config.toml
num_hidden_layers = 15
hidden_size = 128
num_attention_heads = 8
num_key_value_heads = 8
head_dim = 32
intermediate_size = 320
vocab_size = 16384
hidden_act = "reglu"
norm = "rmsnorm"
norm_place = "pre"
norm_eps = 1e-05
positions = "rope"
rope_theta = 10000.0
rope_fraction = 1.0
qk_norm = true
attn_scale = 0.186
bias = "none"
tie_word_embeddings = false
parallel_block = false
init = "orth"
init_std_qkv = 0.0746
init_std_o = 0.0
init_std_up = 0.0746
init_std_down = 0.0
optimizer = "soap_variant"
learning_rate = 0.0101
beta1 = 0.95
beta2 = 0.95
weight_decay = 0.035
lr_head = 0.00979
warmup_steps = 37
schedule = "wsd"
decay_fraction = 0.622
decay_shape = "linear"
final_lr_fraction = 0.05
batch_tokens = [65536, 131072, 262144]
max_seq_len = 512
doc_mask = false
train_tokens = 439200000
max_steps = 3213
dataset = "wikipedia_en"
Each number is 128 + 32 x the weight over its row's rms, rounded and kept within 0 to 255. Layers, rows and columns count from 0. Numbers have three digits each. The size before them is the row's rms in percent of the matrix's.

# layer 4 MLP up, 320x128, rms 0.406, rows 283-319, columns 0-127
086:153106181094133088091131147140150120167115152102169093083151117143161148165095169122142118113164149143140135156164085151164149155160060124108140097129135168093120102129247105144134136163168141129104133092150070140131181159085145106125158151071148138175167177151102161094099089092101170118112191132169122094076181164131153162150198152128123132114119105112116073126161058145146141084093
087:177144150129111128148135109110153130082071155059127134095146124141138164145067104099092106120103121106192080135165150104160113110139104108151144184077135052127166128191039090165115087150139131085167137115110175145144097160130103112172148123128132074158185115138140133050144091149071126105119095148141155129148112155147075084150138123129091113172172098174146139157075091175144140119185
090:086198132104027095154123139211139110148137090121089130155097120136093110115110166142124080135137114111067128117183112123137090082129121130160139043133122139102122155160152081088135148120128084142152195062121146054153134126098081143136120108086108124172145101096087105119122149136116126108090061164150135154037109122141123136157166151071089132138127145135115157136113130060135106083131
092:071175104152100139059083145137145062101129133097103096121151108039141063144183106085086087178128125133133119158153159149151074088124106110197102134106128150137124112182095148145153144125078141092119113142151134107111106090131189082062169083128159140131134119116121035115096136127095138184117067085117118149110115150149144139122150116093132126149198095147108106155162081138108097141167
124:119117136106137141139088182071117179118130161073154116164094157125145136143091164135092129157110144159128121105112101088083085117147089089120129069174074094104128149123111120134110168206141155111098180114088113107098083135150129093100119146158134121142187152093149143130188056131086070161143164100061078162089086159132139185156189156161148077118115128169066164114075110147100142124130
098:127105088101122136128104126098101167100181166135083175065088095123148120122137102108107137085096120166155101099104147165106105117185169149148144165147143149131104101133111123183161121089142130167132126103121158152119084111140081167129193117193105156093113088136075133117119021089126094107104108133086082117188173147113163186122129149123115137203159076070209107140113095156124096126148
093:174157124166103134151157172175130175162146072134090105083088142146131127163068140136119080116077133114153146105121151128105112135151157159119130129107152106132125112112144174166093119109103147139074116165181087187173143102081151059142141120151184138140120148131108148100117175178136161096083151200162183087061111092208127112085112125174150126151108133134045162146169137094117184119118
097:113153108178181101074096091114104093129127130094150086134081071129110135117139125062117137098140139145167098151108114121184149117157122087153149139140104088121076168129099068155109136158155134130125123105089118167098121125116159060192185208129115097138122119137099160135125031162088091119105204154148094106128151133087176107145099138148070134177102142137123164111074135153102134166056
104:071130159147159093117141114114169124156191067117119108165155132122110114064105081089121127139106136140118165129175136139127145159149066164131138175143137170152116009126159085156103126163113157125115169099151127173216147192128117124122170144148110122075129086142119150133123073109153143139162150075147109109064132104139139160142080177170087137084057142103133111159108124069121159123117
094:121134158092110150172173137161156130106105163102167159122092111116130105148059105125114122132173146104138058117142105139176123159178151148149172149141070135128142132156113185132096139132080104114155137142119130139092121108089145165197127080116128153168125103085127103193174126127116158079194162135188122119142088125104071068160054139086070120170203116091119190079106120147138165129167
096:148141128117130111057135111182150137142194050208154091131082168174150076093121184098094090142135174145130159119132077099134189158132100145175073159096133140107072112090174114088098116094138104140152114157135092107136135113114206123083138111140134150179111128125188165148145132148127112191149100153130115172145144130186125162141127152115205096096159113135115155142169129183137095150125
106:115119098159072143215093116087125080130127083148076128150151154145119121107116125167158134119181109188184231107122157073084116113119114176166119090129102155101167159111138116105076087178138171117133100113150147159118212141149124124098120097105104176107140167122133134105099119167112148195086139101162113126123138114155160104099109069110108171067072148120152099159159167132172134116100
103:165108106175159125107072242108090121130118156198160127018093103115135090137099184131085119115145100109148092107147101175127173149101135102146083087136142114122172117084179178121121107113105148160157122113079137146097089111154160098138156160121107078110155107146122155131150151124048121168121150160169126106138117105070121131117090130125103093134113148056113113098153156183115117160090
102:126134125129114116188109119110120103146127165176192150112142155156158160112148163099170178166080072128137103117169109137141107079137134150073118116114161114133113128105181042134159160122061133147080163120163154129221172128080131141154151166119199100177151139183140176076158150095139143091134109185114103154127062160096153133101112094126131146098058145154089140157169127119152157139139
115:126193113132078145115133104100137090137141110131101128106134190129107087128140071111118132061177118064137096153107097191143115118136107181073116183083062128137157112126118099105164147172160093090117030149125115152098100154173103079145114098100114197109111088121128090130111097105127192135100101135136130104111101203107098099137135139138110114088133093095109172175093104118160155088063
093:155167119060149143116164142087103095127131113129099156096128152121123173122108129143154151139148137113133122100129174123100118140164111164196118146123099126112122161187143102105119032117083120122078103200067143109108140135117004109167106149149118122161122104148123137143088196122187114070106127123169083142112096140121144154055158129160160151147144055141127105111204150168130108128098
104:138104087123166175131115127091157117155165131074109043140109136097136123095172161146193090139110134127073183134215129124119165140081132128113184049121164130125201100133142118051162125145154114111094098108153156129089127172077139098106086126128125147141089080117178162132072127110131059167087109044110087143129184138125146121086103105121135110093102127120138123116113140131108098101117
103:152143199148121131202163117153191155156142163155175100102112091096159156095095171172139164151147109101116066088108210138173127099099096139194087115133154153167137077131116110073117173117161179107123054112141138130146102151072108104157126204134124209124118140142187077145132112121148156126090131140133131092154155118145165113137110122138072119137124167129104133091106092107173163121100
096:101149125104149127218132138145081089115129112158154092192087124113098041123127167141096158164120150159124089163142109119174149095142108151107130109149102145134090116143136136098180151140118151141206059132144150150135143086119187076135120155189124100161191207146162114146136121133088102159159069129181135150100113119195088091114087159124134173102098164159143084155152174114095113128118
103:076105137081115094099173100133153158113098163085096180118126103087131137168136104112136091148113141143163094156150080083171112104126116137137196157181091155188084131138151077150100113077059098143205120116190128103159079171103092111144141105177129136138163104174149132118118136098114112164180114201146181077134098110141176118157139161121113187141133095183135158112116163142092155158164
098:044108127101161095103119179160155165131127101126155133050121085083154117117196129126132141111168142141103183154158144117142159178135193130099127130151102108150157158164199087091093134085155114188122054114106146175121121118131125165121134098065116143073081100163153098124098133055139124150102123130130126129136151116153148072134131136098146141188068130069089118070108167142152084127097
099:102103116082155126092144142219162097138122087065128133147184128145136154131127140132214129110141151134103141104115170144108124113106120089160172099159121179150090103169108102129154141093087157095135123182093126077170162143148148160091108118123134120167091136074075106156225138143131073074126103136140138139149096085094149202092142134102075136104129075146092146170114186095127178139156
082:216098058126119075151143166146138100134177088131167088134111140130125095156157155109115124126122109164135132114150079100117101140101122126110095087205139193122129091134196097092139078130129160182182128113135119207181161167130141101140144077116122131103077135168127134121129117108087215107154114141173121147149035161146156141091154099167119116107125114126182154152101184116118150125104
092:141151115091121083109169136155081130149082164090094189135096168133126095139145131164098088088117058102110117157122163108090085096120170158152140131089143093137120131140104108129169117139131137111124040130161160102107067129128093161123131089091109113078142109136064053162133137102130086138162089143074131166111127138069143079125196138109076184168145134124138165081068133167137091101061
096:190139077080115135113084145163084112090088124099099093115173116121063092128145124121048133184116129152145139083094166133111104132119127108148091158158103138131121098141087098112135118186170112117106102033182129120180153123126179101115159134108152143115088084202103113160124097100143124168089185142159112112064103061086131123160137146134118145112196158106097138078140156131106073159125
107:153137080203102117119143098096093202153091135118111070127128126147190120151112134157130056133137168146098155130101120160133099164126128129067075147115113119156093127115075135123137082112177122082130187154137159135108129113121141171157062175115113117121096074101181128157164121169099124114176143123118100110125149183109146116101153060181120152147162129157087167119150150036055123169156
091:142163106143098147113081154106111147123103158115088149092118130154084128180094078186138145133143114124113146205085172100139133122152127135149057192129191143102094120156131135152126177143158196097146070121189166126130103180144137160163083151165067111129176163116188133097178151140119127138156186102140175098056131118101106159168093138208143141071145121152130156114141139117105118145101
109:171105108134156146146105144103111100115086106120106152083141081144151194129184154108087196098169058177168121194133116157109153130143084096117128117129169110162167172099112114161126091100160167092070139126120134106106129154054149173139123166087097128130109145093139162150069168071136113128124103169156148081131133137111116142170096175119211147149159204140142127144135142195156138163092
093:148147103086078110104143112170173119199133130104137168120106166122131058111102052126073144128153176163136106168112153179075144133127104150136116185150139141129124076142092147142180130160126086161105135130090147154129119127119096181193136148170126138090087133123106089146157136170087111109091047116132084118157103095156069155176121154098057138108203135115129162147106120102147063139175
098:166100093112144108133133137203171104165105136169133145139147120113121124128085145074110124105096175150116116131143146077144125158111158138081094105149141067086084185075112118073139166147145193134160075115140143092129151166083117125135141144155095149165174119132090119093131183120090080125183105105071087128090116104143180133048063152098154144076147187146147141154103164167063134087136
097:105148107063114165094128194147160119117170095185189117150085141142173119127133138109106096118098110080115151133120101125130168138077113109092171141133177127185112124140150110180092107132130090148182123135113136166095115147136134180125125114090180093108092122102178141144146089140091102128082122148132095187123074123125046149175121134114119102087131131232106091103136188131085130070199
088:147144123161140126107133170066114119115164182146128117134109157111179139119064137154128068166149076104125137121128160128129145145144124161097092171145106113153081097116139121188132044117140156123011116098145127128097129121096061129177136138129133165111155092131107100095092069077210084068112110114136155143115166108105148133154112124193146132229120124171091124089110118147118119119131
101:096135111160185133111150111106179163136156129098183110126108136120134139117099166134119151116162158164088068082069159185168155163120128189122134132171161182149110095126137156149128174148075146149171109103111131134193126111145142169188065132135147135066172145166072071140087116101140135135122104135128104123182131150178122174201177143155139099188141095123099176175151092143151181123161
114:065111162084111116083096169124117108137130069093125115137204133168106125092209115135128176091065122163096114161088186159153119146103154132159148153086184104130118087083128121120137063177135163129153123132135129125117116118101085133106066101124110102046139112121167115101102136102141094125117077126141112139103133156115179081082150098126103125114127130142181117190097186081155108144043
106:148056085093139132112154134155089116101141070205095147166083148115117102093112161175115115102138094114122128144166131155117127147144161198105124124095115178098151115090120140142194117124140112152167076148185136151109162145111157108119143050107079149172124131170128124191178096118047145101198128166167163132071088082135122163111089137096168119088107153096136172134146157112114115160168
092:123120096112105103135114147125141190117090102096149057156117111102138165149091122094136097147192153075096189178090085140120149166146115157111068121095131122117137174152126151146156119106156050108109097122154117150123117158089125150115123166195098153141166158048076161139167087141194155137118093136160179084171129112130157159190084176125143163117119159169121154083110122179159103145072
088:154108114171116101105178137142047094144120117166192179134097158123145123170127094116151141159092111152123123106160110188127147104144180122120141098096156094182162106119128108139120200096096088129135141093209110127106134130161136168104120164113099102121148161100174111204069101103141087124088150092153207150159125104140129114239124168084138171135104146127077105152165119127136160118104
# layer 4 MLP down (transposed), 320x128, rms 0.375, rows 283-318, columns 0-127
086:147104127087130122155143140147097132121096151134187084102172184093160136140210061053134161129050132127174124128213101137110154119177126100092123108146149098107121157158107137116136135136069131064111082107112124135104110135071128134129097121140082133108156146195113044143099124161109113115162030099113141150106185195123089135127131178145127142084137112156108114105148120138145124110108
094:124178170120108136091088089144136126148174130081166147133155142144130058126122132123173144142150094157130128143134089119129158151079158095131146069146114198109151163121117142091146147093166103156117078118148123138124051119137113192193067098038096088122137169148149111118082190157147154135211117114131076108108087117140112145131148132149113113143094106141118151156186052139149064079121
090:150121085096192166134138149179082157095095170172106151115164144086194139132107106103179107126137131125217120110131129122139103125108138122130092109206143120134128135088117168128150117056144141143124176145123139133138096191136106117123158132041159092115099096132112107148138076099062168123130213131131163138103181160099099114121138113148150186099143090145139091103193101147150190120077
095:134148153131108108116109160038036094104154164106148124103127115157181110160147136110108129129191140115102124115149103160112112134133149050155134167125177156092193166166050139168131141130141126169126154125061065166127112165148160067151137123121174210161123138116143124122155200109142108075125139158183099121114150144104114138096119092131132089107142078107098099151165150128075129091148
108:141108137124159073147166165193127121100113110135068080188089141099136041167104122198155155132083128104128154136138166127126167144125128066156138066147095096123139151149195158116092108144091127129173156119132086190095091072144151134126155138077111113198181085147160108157110092116125171092137147122094101136104111161107083141139148122127149127132156087099048193177137134127128098101126
101:187129115177158138122192192118140083161018124132116163188156134126168142112121055137110128120096141087150090155137158150116173117106151143133130134196141078094068116117141159071098093133147125104166121192103191125152187143131118128119082153045148135112122116100117081128127114159096168136115128138150124131117092116062130106143158141177165179102145136145151150128127121155124196124088
098:132120141065132103123118127136108118076078116163152067107140124118125128112109115117120123134131090148139113108101088113139143128132141138107125125110111105138140131128171103129140155164177112160127144104079125040162113154168111101180118072155155123196098111078106133215079139145168108202124099135092132163097169209129113128106143133134068107126179118152216070122046116068095105182148
103:156113162096095083091088191141109125163156072148141077178151120145130115065130101178137100108105092139098135111177083169133113115082119161167111189208105113097125123163149111118119115129116109167135215179116144125179137151103112078145152079150129102160132140120037110128126149141048113146086137123143103103099154153105157154125133118146076065150170135142154127110193144093161160100112
092:190097118126105133120132156175099160136100128171121064145082203123135172142105178187153089192170050110098101149106105121079155153165115192159151148039128123122156129098121134139121095157165096133095123192109187000126114130135122132118104146107130117124155103123164118112101146177109129098137169145131112159112130127177134133128090089111108153126162158132120129135110078148105118163104
096:121143178102156100073151139116144113123138079148078141156085124098165117110174151115140080115166214162124125125128133115079143173091130120151108151129127077118123141089130142110189091090097109130094175168087144159142169141145110137075153155146092163136123101183078164124104138172066149077125154128184128145151143158101182067136211125182059141120097108162175114144139118067162140156103
098:051131113077161148125139136114122153123139130185139137103052070086157141125143118139110091133113095136167114081134091139130102184168158138138105187097107100107137092081114139133103121154172165140093165114097123165107114201163085146116105132111136130093130117096125159145108098071153110079107138072083160157127110185109095088156072136117136115112190123104052104164029128149093086100102
102:108108169192095122079082136148193129151180092113082159082103091148137116141073076134069107095078121179078064128105105162108083127091115115155136135180101101081147171063129126156140139175123101155093139112121121179095131104107113060159142093162106098139066116164134147150129128123200162128132133119156146108146141124175090133119162138063184138099116118094142086187160117142121096106123
103:169125170069090179094122081120161151107135059197123131071134130111117133107125134156142100123136106036119136147123162057154094149094192103126142142100107072141128076092075104139115080148179106151144169108135159130154126109125118194105115120180156140106123142137117084098106161088201119148096157131131127161126099118118135099132162105159188134119138153146141099173076180205120164079127
097:174063111059174148134130117156087161115106105122152167135097088110117087164068120100134094049110052085105157130128135169088156150061130111169120219128083122193101146123128160119113139160095158166180145198115123136079168138101192122182120118120111112086102101105114164125123098139121066130135124119123113151154108166137111099106071117108142151158144128138115142080122149091155186141132
116:083105180135137121113143111102130119085157156108079142134080179135142107133150089107130121098117069138096176115157138137185065123153157061127138106094126095097113086109130161091150112108107068015162079092126130103144132112174100143149150186069167086125116144130160085131106121160193132112179084116126140140162078138124148105089104128139131150084108084114179082192093127133169118126078
108:116056143173115199186078083097138127121138120174107087093061100126119137149116138140102212194112125156200088097131104109095155120136163132145117120064116112133104107155110184166137093119115108095151132104155090129173087094088169154162092132089116145126126100130156146078110098128078226111154138122169086114095142135146070117139103091120121126141127128125088114083180160139079165127125
096:094110110097151139105131120074142097118120067086108107137170116140139156107130116128159070132067097105082180146137147105199122108132118158180130062119065137102141116143170153131117113190213153131096132128158198115126149066136093126093089121130078146143076118126123095129087076084194149110139164192174102077130189155103109128132151125098076136123084135116097162115121085095165115107145
099:125163108214104149111095116153061149154157055128096173101150136115112177069175112154169102173119165117101141133141108162154188136188136105053106181174126122137130150186132126149126155145173116131143103088111126104121119092159184193096155109157114049171149188100112145088104139130122147166108097119145088161116121099126148102127136141159163105136113167163148063162119129122092084154091
089:118142103125101128124120168140099132139104130096135130193076161129100163126122103172134137127110120163123073114115078140124202131163177153138035128123137111083130067166155141146100080169155144175108153127115195145034125133203097160162126102083153133136112099120110171162128088100114053150153151172078157158112131138148114109197088121116061157142192140121101157111132153123113111122160
107:125107075183125099200099070186125119137096106098097144186142149169137148140127160143176113110161058108149139093056100084122177179141131185090158093149168145143115136152124164114107095145108130146131122138120162140113115141181106046126123116160153101112063086106180137064144182156102099110157128149162182159144140132113158114142156188107099121124170158135188140159182144141163155105148
107:109132120183178108137106110171057087103125127103151157144164105110104128103130156150072136189120120108119118105050127146165192169145123104146139079070114141206146147146092192137144172136149116141156134104163079119142097197155182145122145219124109151128165129135106094162176091159093154110175062132129133122138108113104120108094100193135094160105080084148142152116164144158149140129090
098:142103076145105175153180171132110179089172169076139141129087119151109156154121147106104147164115134179139162144149151115112133151116167126156097179120082129090140103149148159095079199185191068143085145015140085133087100076126138118154125088105153146128146143098152156166123109128130158121092211107121095069125163130056123140105139163120145143139111152124157138160116137124193103097123
095:160085113123112114154131106132082156110108106123147120145133166075161122126138168158120118129110088147092118144120094141123097106131184132085125166223129176134125091144138162143114122121124119108098104075093149071103173140139172045128138112056135144083119151120183137146167136194075188153094152146104098161150084135090121185066119113125079103135115030164154154094067155141120150125094
095:106171129213114172165102135149181163092123081127121142174114112181111118168158098105142159123095183120104145092176059120169087153141173156134135104138170159154163155145098155152162136100159103099126156170103152111131141101098100130119128172136034160186097136122178103066139110138066163183104121155128153112095084076100087079121120130114155167074131089104153125164129130178108122150119
090:111082184153083128108108143126096174139174129058098155154130154171058124074132091135166103148170050154077150171147112151155120144133087076175141185199144103137147110085087090099171110102114053166100128136109125124132185153115164153099133114119095078142134153115143157150114117123145112130142113106114153139182118087124074095110076139126135149148147193124157109129112112083137195183098
109:122130104130207091118081134197140140075147083124135140114106134106091094091167194141119112150087106205173184070162146133193145129135146143153192155096174135128178133063175178126105181140127109186159129088142081156095119128123119088157150088115086169100156121177119125149168154171131156113146167101111093143129143109144092123159120106099120150141099108153112148141131080201154087126144
090:066177159091052069100130144098150102131115125115138171122108124138134109077124150091116152132087173092176090079173108189143087128145085100128087174105124079140105125214128112116127077103057135138124123160077144114140164204143114079119150168141165098119110140163100119157088121171129107163129098137175173096140074131145118121148133149144150117111192158096144106093143152046149145121136
119:118139113067181098124146132121103129138073190088134065157090117138212119132142153148166106150091123124082122125099125169151142104123127159162109081115109148123110102194110157122135138098104135168147154174130181148095170121161093027117088167163135119133114153123162120161070113138128174137150132231166154225145104135145097119151171132164119175123139134148169108134104120111109132075123
099:183104183101162162143145135069135120122106104157065156124125129172136146091112107089113203072108174106156115158134091100130118102136188154130085142128138098123167126125130140100126139121125149145162081108126111180094114084147083109055102090108096116194107082130044142135169137123058118170132156167180113132124182162129156091145119125113129144179094167163168139178134086166092105084080
099:155108115100098139118093129123085135108093154090141157108146105094158185125114060148140151180156151066152107120086106139158109064153081110138144111142172129096152098115155118134107126110092140007129130176126158119126134146200051101190147132103179138101095095082131147129078121134203109149089123070121167066126069128104156091095152150129159147086117148111146092108165126144114113105121
107:161112156132136129051135145175178131117112106109162108187153120098174116117120120163138080111127148101154120089134095174122154097147105119210183086095130125141123031114122115128072109171145081103111116102075095101168114186149147154111090090160154170176122149121121117148164164119142123161113126125095117152126036153171147144141122164157128143074126137190164091179133079065130154096106
094:207121142139064092093142109151153207084132125118117091101102094134104116134141134127123169091108138100135107133155166150138175136126097091135105124098121169148176138127097109056152196163129135060143139146129097116126185151107111117076104078114118102102161178127120092061126193102140147163103224176121119130092126127133118167069111181141147105139136135161149158186126130083057156132131
095:189098128099102142143122101144105115109158137078095131176089130167115076133072180160130079128145079153131153136101105100125156122142179127140157132074137177123152133093136092133093147100162125141196164089128090161111110074199118101141142116129145132108116114146130172151141176068159156094094248073137074177079132123093135148086151114083135146112083123155106114141123170159144079178120
105:130114156083158122104125097168115152134105084141077165103118145102133135114100183095180162123107196103155167091166168096130186150114095156122094099145177088133102099137151206078124098074102121139206109143117069168114150127101152139089139149087095092147143170111068097103109127162094172137168117182159103162109099108158168108117174131146081144133124119153109092162097041119096101131165
108:161139123127114144083072148119135167116085119150114119160112090120092131089116129149177190117106050152104102132144193152122124073140128128163110109137133075107152072162127090162131080165129106188043176160083193075135091178167151118149053119102104186101098113057158131161104129172145051122119162132125141139147178124120120163131146111147088101131158104119111138097114091115097116140146
093:075127173180083059108113172112104150151122099139151074149139126121174130119152100153112084188120133134119156112082162210112125140135074140125168124142126111130073111168175134121162093060069150109128096172165158129063182103117171164140137146055072103150141147111074092113149146153155103116159064133085126150167117110135109086158155100145168125117095120094115125072149074126118108086123
# layer 4 MLP gate, 320x128, rms 0.423, rows 284-319, columns 0-127
092:070164116138094098160113156109201149074121109161114087070089119133096169085182178141134069072126140138097170149094110098111179077131070122167167146145171112111157148104181084148153134123151133121163194158148132121084138137124181074070127119126173158187102165110134172154129178145112120145071086093152107142070173074087125129135118128146139137097088112151111125147133171115151135139094
097:130128134133095143108101120134140140044145123131135078134116079124094120159142174109127089075159155127105138144255146160105142141135108156183160148098228122165167171128173107130133098074141108131141132038119152147140094165102157115117149130103141151111184180151087145161116113133136111148128105162184104073109111140148163168104127072109094095124142175146100107117105135068135179142109
095:151166122177037227143123171160118075147118110101179162115118096107126123134113146128121105068123148113149147105146132140124121149081117127192087079177170153131110144100203130133111104125155103122155191104139137104175115074141092143136087136113114085122063116153113170161103177164089122109122170115095098075134162138140187126106076128161119187108135157058108124106141167097100097133150
091:117101170109044171185166129134155111116185091064162158098207078129146149100141127101137088114119153114151116128143146098178131094123165181104168162112081179089131096150120092151134119134140083115093184123118107128142174133130149122106141129151131101153135157190108146133155065128099087097093143171123087094173105053168132133140075187118171118046120148145126063114125125110146139146111
105:160106107118163090139148084062099088103111122153128131196115219153130172125145091088099152173139142138140173098092132123087101156097155135120136103154112149117120121192160124142100126151147051118102124135146179171155148063109126091116032104169116118124141158138141113116088146127191159072091118135115145110125091090114159179165146174079178089097133166175092108131107133187147107160106
095:124092183150106135170155177141088078064093090149080136085104153155162146134124076151078187104132093112095167098160169088122121136156137118168131144140130125132111140103077138141132182105179107191093161107179094120128139138074127098152122100120130159193128134124100199183110188149187191108123158129090106114065142113134160140082154082161079161142156104119151078176139136144137116145154
100:122185130117148109168099122123143110106112146172165065185089125191151048126149180097124097147140132072121151115100156138114139123163129147141061140154121157068184175146114119182137117195124096148081119126182115102185137122082111149148167155123146068086118150158135131099171078141060123118053131096114139146088122097134143097068123091145086128167129130080133134163150134158183162101133
102:154139126125075145083152091104121182099122103146100105122143177059114069116108116182124165115092110118086198186102190129123057147107093185105123159108135088122109115130175110133092113149150162113173195133138098133129066098144138125100149109129133121107123141101106078130087152173193127151127130123156174144166098066163145156136111150137054129099148120140088128104088059192154177126111
097:121090173119137138196126142102162111140173200161118166125121084182102082166090117104125172140126127103120110136118100074117140106190106074095058124133099153137094144180120087100113155099132150128127124180179104123171138097147080125151125129138143143126107145187143059156131117139119128153040133131120085105111099077114080170163146165085092139096184127182145124185156083145073144122078
094:141137141065113144093135061142131115177116131125109105159073142124201124159154114086147115117025192100125196135131140172116154141125151136079106110142138132069047101118107137137112105092138109116120146121123136153148117151113091161111071103113109140126061126067110149101100130159086155055084106115132156165135148065087132154153137167133180118092145127125144119134129123078082113208176
098:160122128209050087124170125120160162154180084151087124088112178101158105157100074115094170064195150162083131089089101123110131142125125126114125117202135120113105121135116095145127150120129149113144123152198077149168121134116126035069135140138142164100143139140100113136177156112176118088165157146111122135156143160160167141135138130137087200128168132194117173150181126105090115103151
108:136102222089130122134107128123142104156174130142174121163121182173135123109153147072119130124103185124081089091159117140151110080100088143176087120118113124133091132123146112168112091139107124162180122118136070117156186116056168109072140117178165121182159166163096125167135117131139172189134040099071146160095111170147094072086131144097116124131150078120103185129135085149123123152162
097:123111166114130118145126165093135119130157150205134148100188106160099141136144108065137139151183123130111099176201157132043109125165110159087128179125168142111110159149167090184143119165085098107110126132151128158127129110027085147157108108097152148112152158120141139156133076107130192115099120220145125160162067100111139171119124169067127133161107126077112121142101105148168175132093
102:124102117115160090126139127028122102130136192111078100140094176093183137105106133148153137103162112198192152119086194169104110069089123146170106143112132177137129089076129126163128137210107128158134125079161147177155135124085098135119155121160080144117151116161167167159127154128091105102125217127115142103115148156076183115149116181176151119120100093103105103110140112135094126150081
091:132136096106133076161134156106115119140109112112147146162107115148185114122129159109127138108183166164130120079165153171119117151131115123185152072070123103055093153165143065119111103137080194096071143105116108145168077175169115133095100152176070153144164057178116165138098161057142126089113081151123153168208134084161086127110171126139115107115081118139159106106079129169128143134117
091:156119104127127130099168143095156175212116122094146137132110194155128086113076166170144105085095151106095124167202096099136116143128141114098143063135094142124157141126109153122105167155141088142148067167116162133094138142084157059104105149060203096174150090110193190144094128153108108093098094121155107086143109089102125111140118077117172154145157148133114143179180156151111068125131
101:071125138174101111128146154164107109119131141121141128111095121089114168120123161108184090097103172107098122100154118088169162107172095151158118180110070140145135179141118135143056127118165114166074093159145139195141091118156146155099212135091152153190127173151090142140107131123091107129078077148140127093105169124143211069138103166184125081076078172186151121117097122144108128148099
099:060090132083178081099126111084170172134100172120150139136172109190138067112152112074101120094117143146183089123175131100141112177107082116086136126082136156125079136128155066112134146118097099129138134063128085123150113198070126141162099152152134088143133130177149082165136124119115146168158113106165147182195092109109142136111156172144165137167089187135116123159095064151142154142075
105:174091132125149085104092090103139083136187194085153088119102113109153067107184148138148146127086144142117139149169136148116145141097101097174132086106128149186058132089111120134131095100142143115155108156110107170132139143137153100086112087137197148111180131138060106132140135048133134101113058128131125160160174133167140065134134115155151069123220100103119123097097127058130166127172
094:071174143144197091123192166080127172148180131153126176196169158098156075139092186155064163115129148114197104133069080119116094107066152121142136139177148126140143109115094125144122166059150146159104132067120121129186219090170154146152137155119147191098133095136099144129142124160144149118117146161110154158110121100154098119144095123175137142096141135087126125117148163132109156151165
100:138167092103113162022122136172177183083173130120149136087105117154159163185117148114069151093147118132169126164112180131133133156100188055115109142074111126115150181119111102138100106177127162144126139060135114111140098066125139151181079090131108091107165088183101098086126127142097109180109104131113140145166131110098158117117103076065144130144099066140147097111110098120122180102124
096:120074103155127127088104152096143111125171071155150089139135085112069078181176124102105074069176157089097166081143101166134198143113120176122140154176140146156162070108123149163115092111118070155087168119112085181176170206165146105132134104121116130113127126142174158144095148116138197086107126079163097148166116113121146159097100135129130140111112179106143147117156166098127196109150
097:148127082101166126141112142094173137129099168049170106139069157091138119172145159118096046117142113087170153139114113149161171113163125131160101099153126111131127099130134124070119137123165169184117145194146098112127128132154149168131178169083138076103141153182119168118130150136069042151121148150116165153110149146079165143098107152130167099114127176136068139068105191112172084185124
091:127098129138102131125180158144090160165158110147180130161163115168158112101127141142160108121133126125142147076077218207129096106159117188121131113095175128141189100094135143141141092078174087123090097090081124166112165138119110123195095134160123140073119157117158108140048176164147141105133121109168160117120186100113145155152115130055129129125073145083164069154138150050135132132124
101:112075099174150142113102087111110117102148148162102132157098120156145160083173064096112106164207204065151178085109141134132133126112174119151173154140088168125134140156176095152201145148070104137123094148149090173117083098164101141150138081137083087146093159170149126102154141179111158132128174167151153100141110128139166161130126085068105048101138082136112132163143103114126138077147
095:136144107138129111161169093120142105160164098101130122108153166160134144103041131107064110143132182153177093191134139162182132177126165141164109169171125151131097084131094219130130130128122151098117153176192151145167180112063112124171129067131156067166125126160113134034080161166112193095122133146115144104127128129124123143130139077126171115095143106118105127146150148069107141171123
133:185144108185154083099129101159189090143143122120134122133108173132155155158074038087133112089162134127097120124156199208099113147172132139132129081108087118150106106131124150157095084101155133017136147137192126160085116097134146121107078079120116113190082179164126107162110135133096141154096097129100091184128083132120118103111190111122102086163134111108128146110125112158131136100166
093:124185092067115140183117138170121130137067151101133115042072128094099099148167131126155050101147142134036133162144162141131126128168172170136110131147102112055100128110135133197198133165141156115151149095136155134141143174132174138119149129133089118134207118192127155139106071153145117127147094075152127159089131125150140106084118169136086125141107114141064174121161134108105137145176
099:133153093174121186157162130046094104167161131157053154161167173145137136121136160146124095153114157065202131126114133081160158112143109120109117152090139076108123176124095115090102124133113133088035126094180097117139156114123126102110128102123144114113188101132121077120098105104138173166150071135159184101114184219118162092120111173081128167133147100167096136167130148141120153149127
096:110143061154170099127149168109079096110122132129103157132168124101157119119172128067149174126162116155141167097081193164081106131120158083129081172124099144160097135162114132127169112091133146118100111139151116160190213025128155134105155162145137111068107160097123144140171151110063114150105139116116145077128122135102128136094124088099111131162133034096075096119098125145173162142079
088:154105184150128211133120106125121178177115152154101111138142158149190088128144098106109098110121136101109103206158105093118068139130112100125135083116126130122124094120136121070123139116165084176161087160108157117044134190176146165097161196167131182205156126176177116116133145098113158101112135120102195163073165116145138143165100148130112098098067146154145141093144159116108117140170
101:133089208163090194115137105134169079119104154135094135117129136139175140184133110124147169158116146117123069169139125152127104144126170121154128133112121105143090096133135126142177043111104114125154123084178144124184132102142136185143152111112105135154040133118149188189197162134157095074098080153168155092117061110084135155130140116166126133084182140075103118148082175175124157146138
106:144116133124155114109173144139122176154116162097166124136071132134125166082106183151131122129088160167073125116151120180182133074118123162118197069125179091167137128135088153082135143128130134164116096152080155206101137124161096078096146160086172187179083114131137143118144145167139064074158128139140150111120172126127133172150107142158090116099169103125161204092164145124061133100184
098:082128136109067140079181119135161128140139130141103175151119122163094104127151092150116088101184154122151188144091162109166116135164108167138144125183129103058176133150158132124190141114156115132096078147112156084109092088143095129172104054032095095130112096151110108114070136090093156143106133165092162172157106130113147226101107172117136107149110140153113159151093127106140127157196
100:151104152112122154126103089060093119092187176090105103087079169064115112095106104128097160127076131188094131137172154165098114142152105118120131148135133150148067121143136145130086091098198173054101121164108123138037101152114135169128091190135112157119199112120124119136132128083158119135089156213119088111167117099075092181166134121147124164109118101143147108157116120119124110173092
091:157148080113109138142234112135046101084140145105120112159133082122085113115139093139136161053147150199123123159114181125095127110097121104154164145177089140072155142137143125137124146117086137109103137131163111129123117078143140085077195146192083094094127158113109105163091137152090095146147101140126182128125189088188145132095123149101098166144196117098149125081130176132097086161156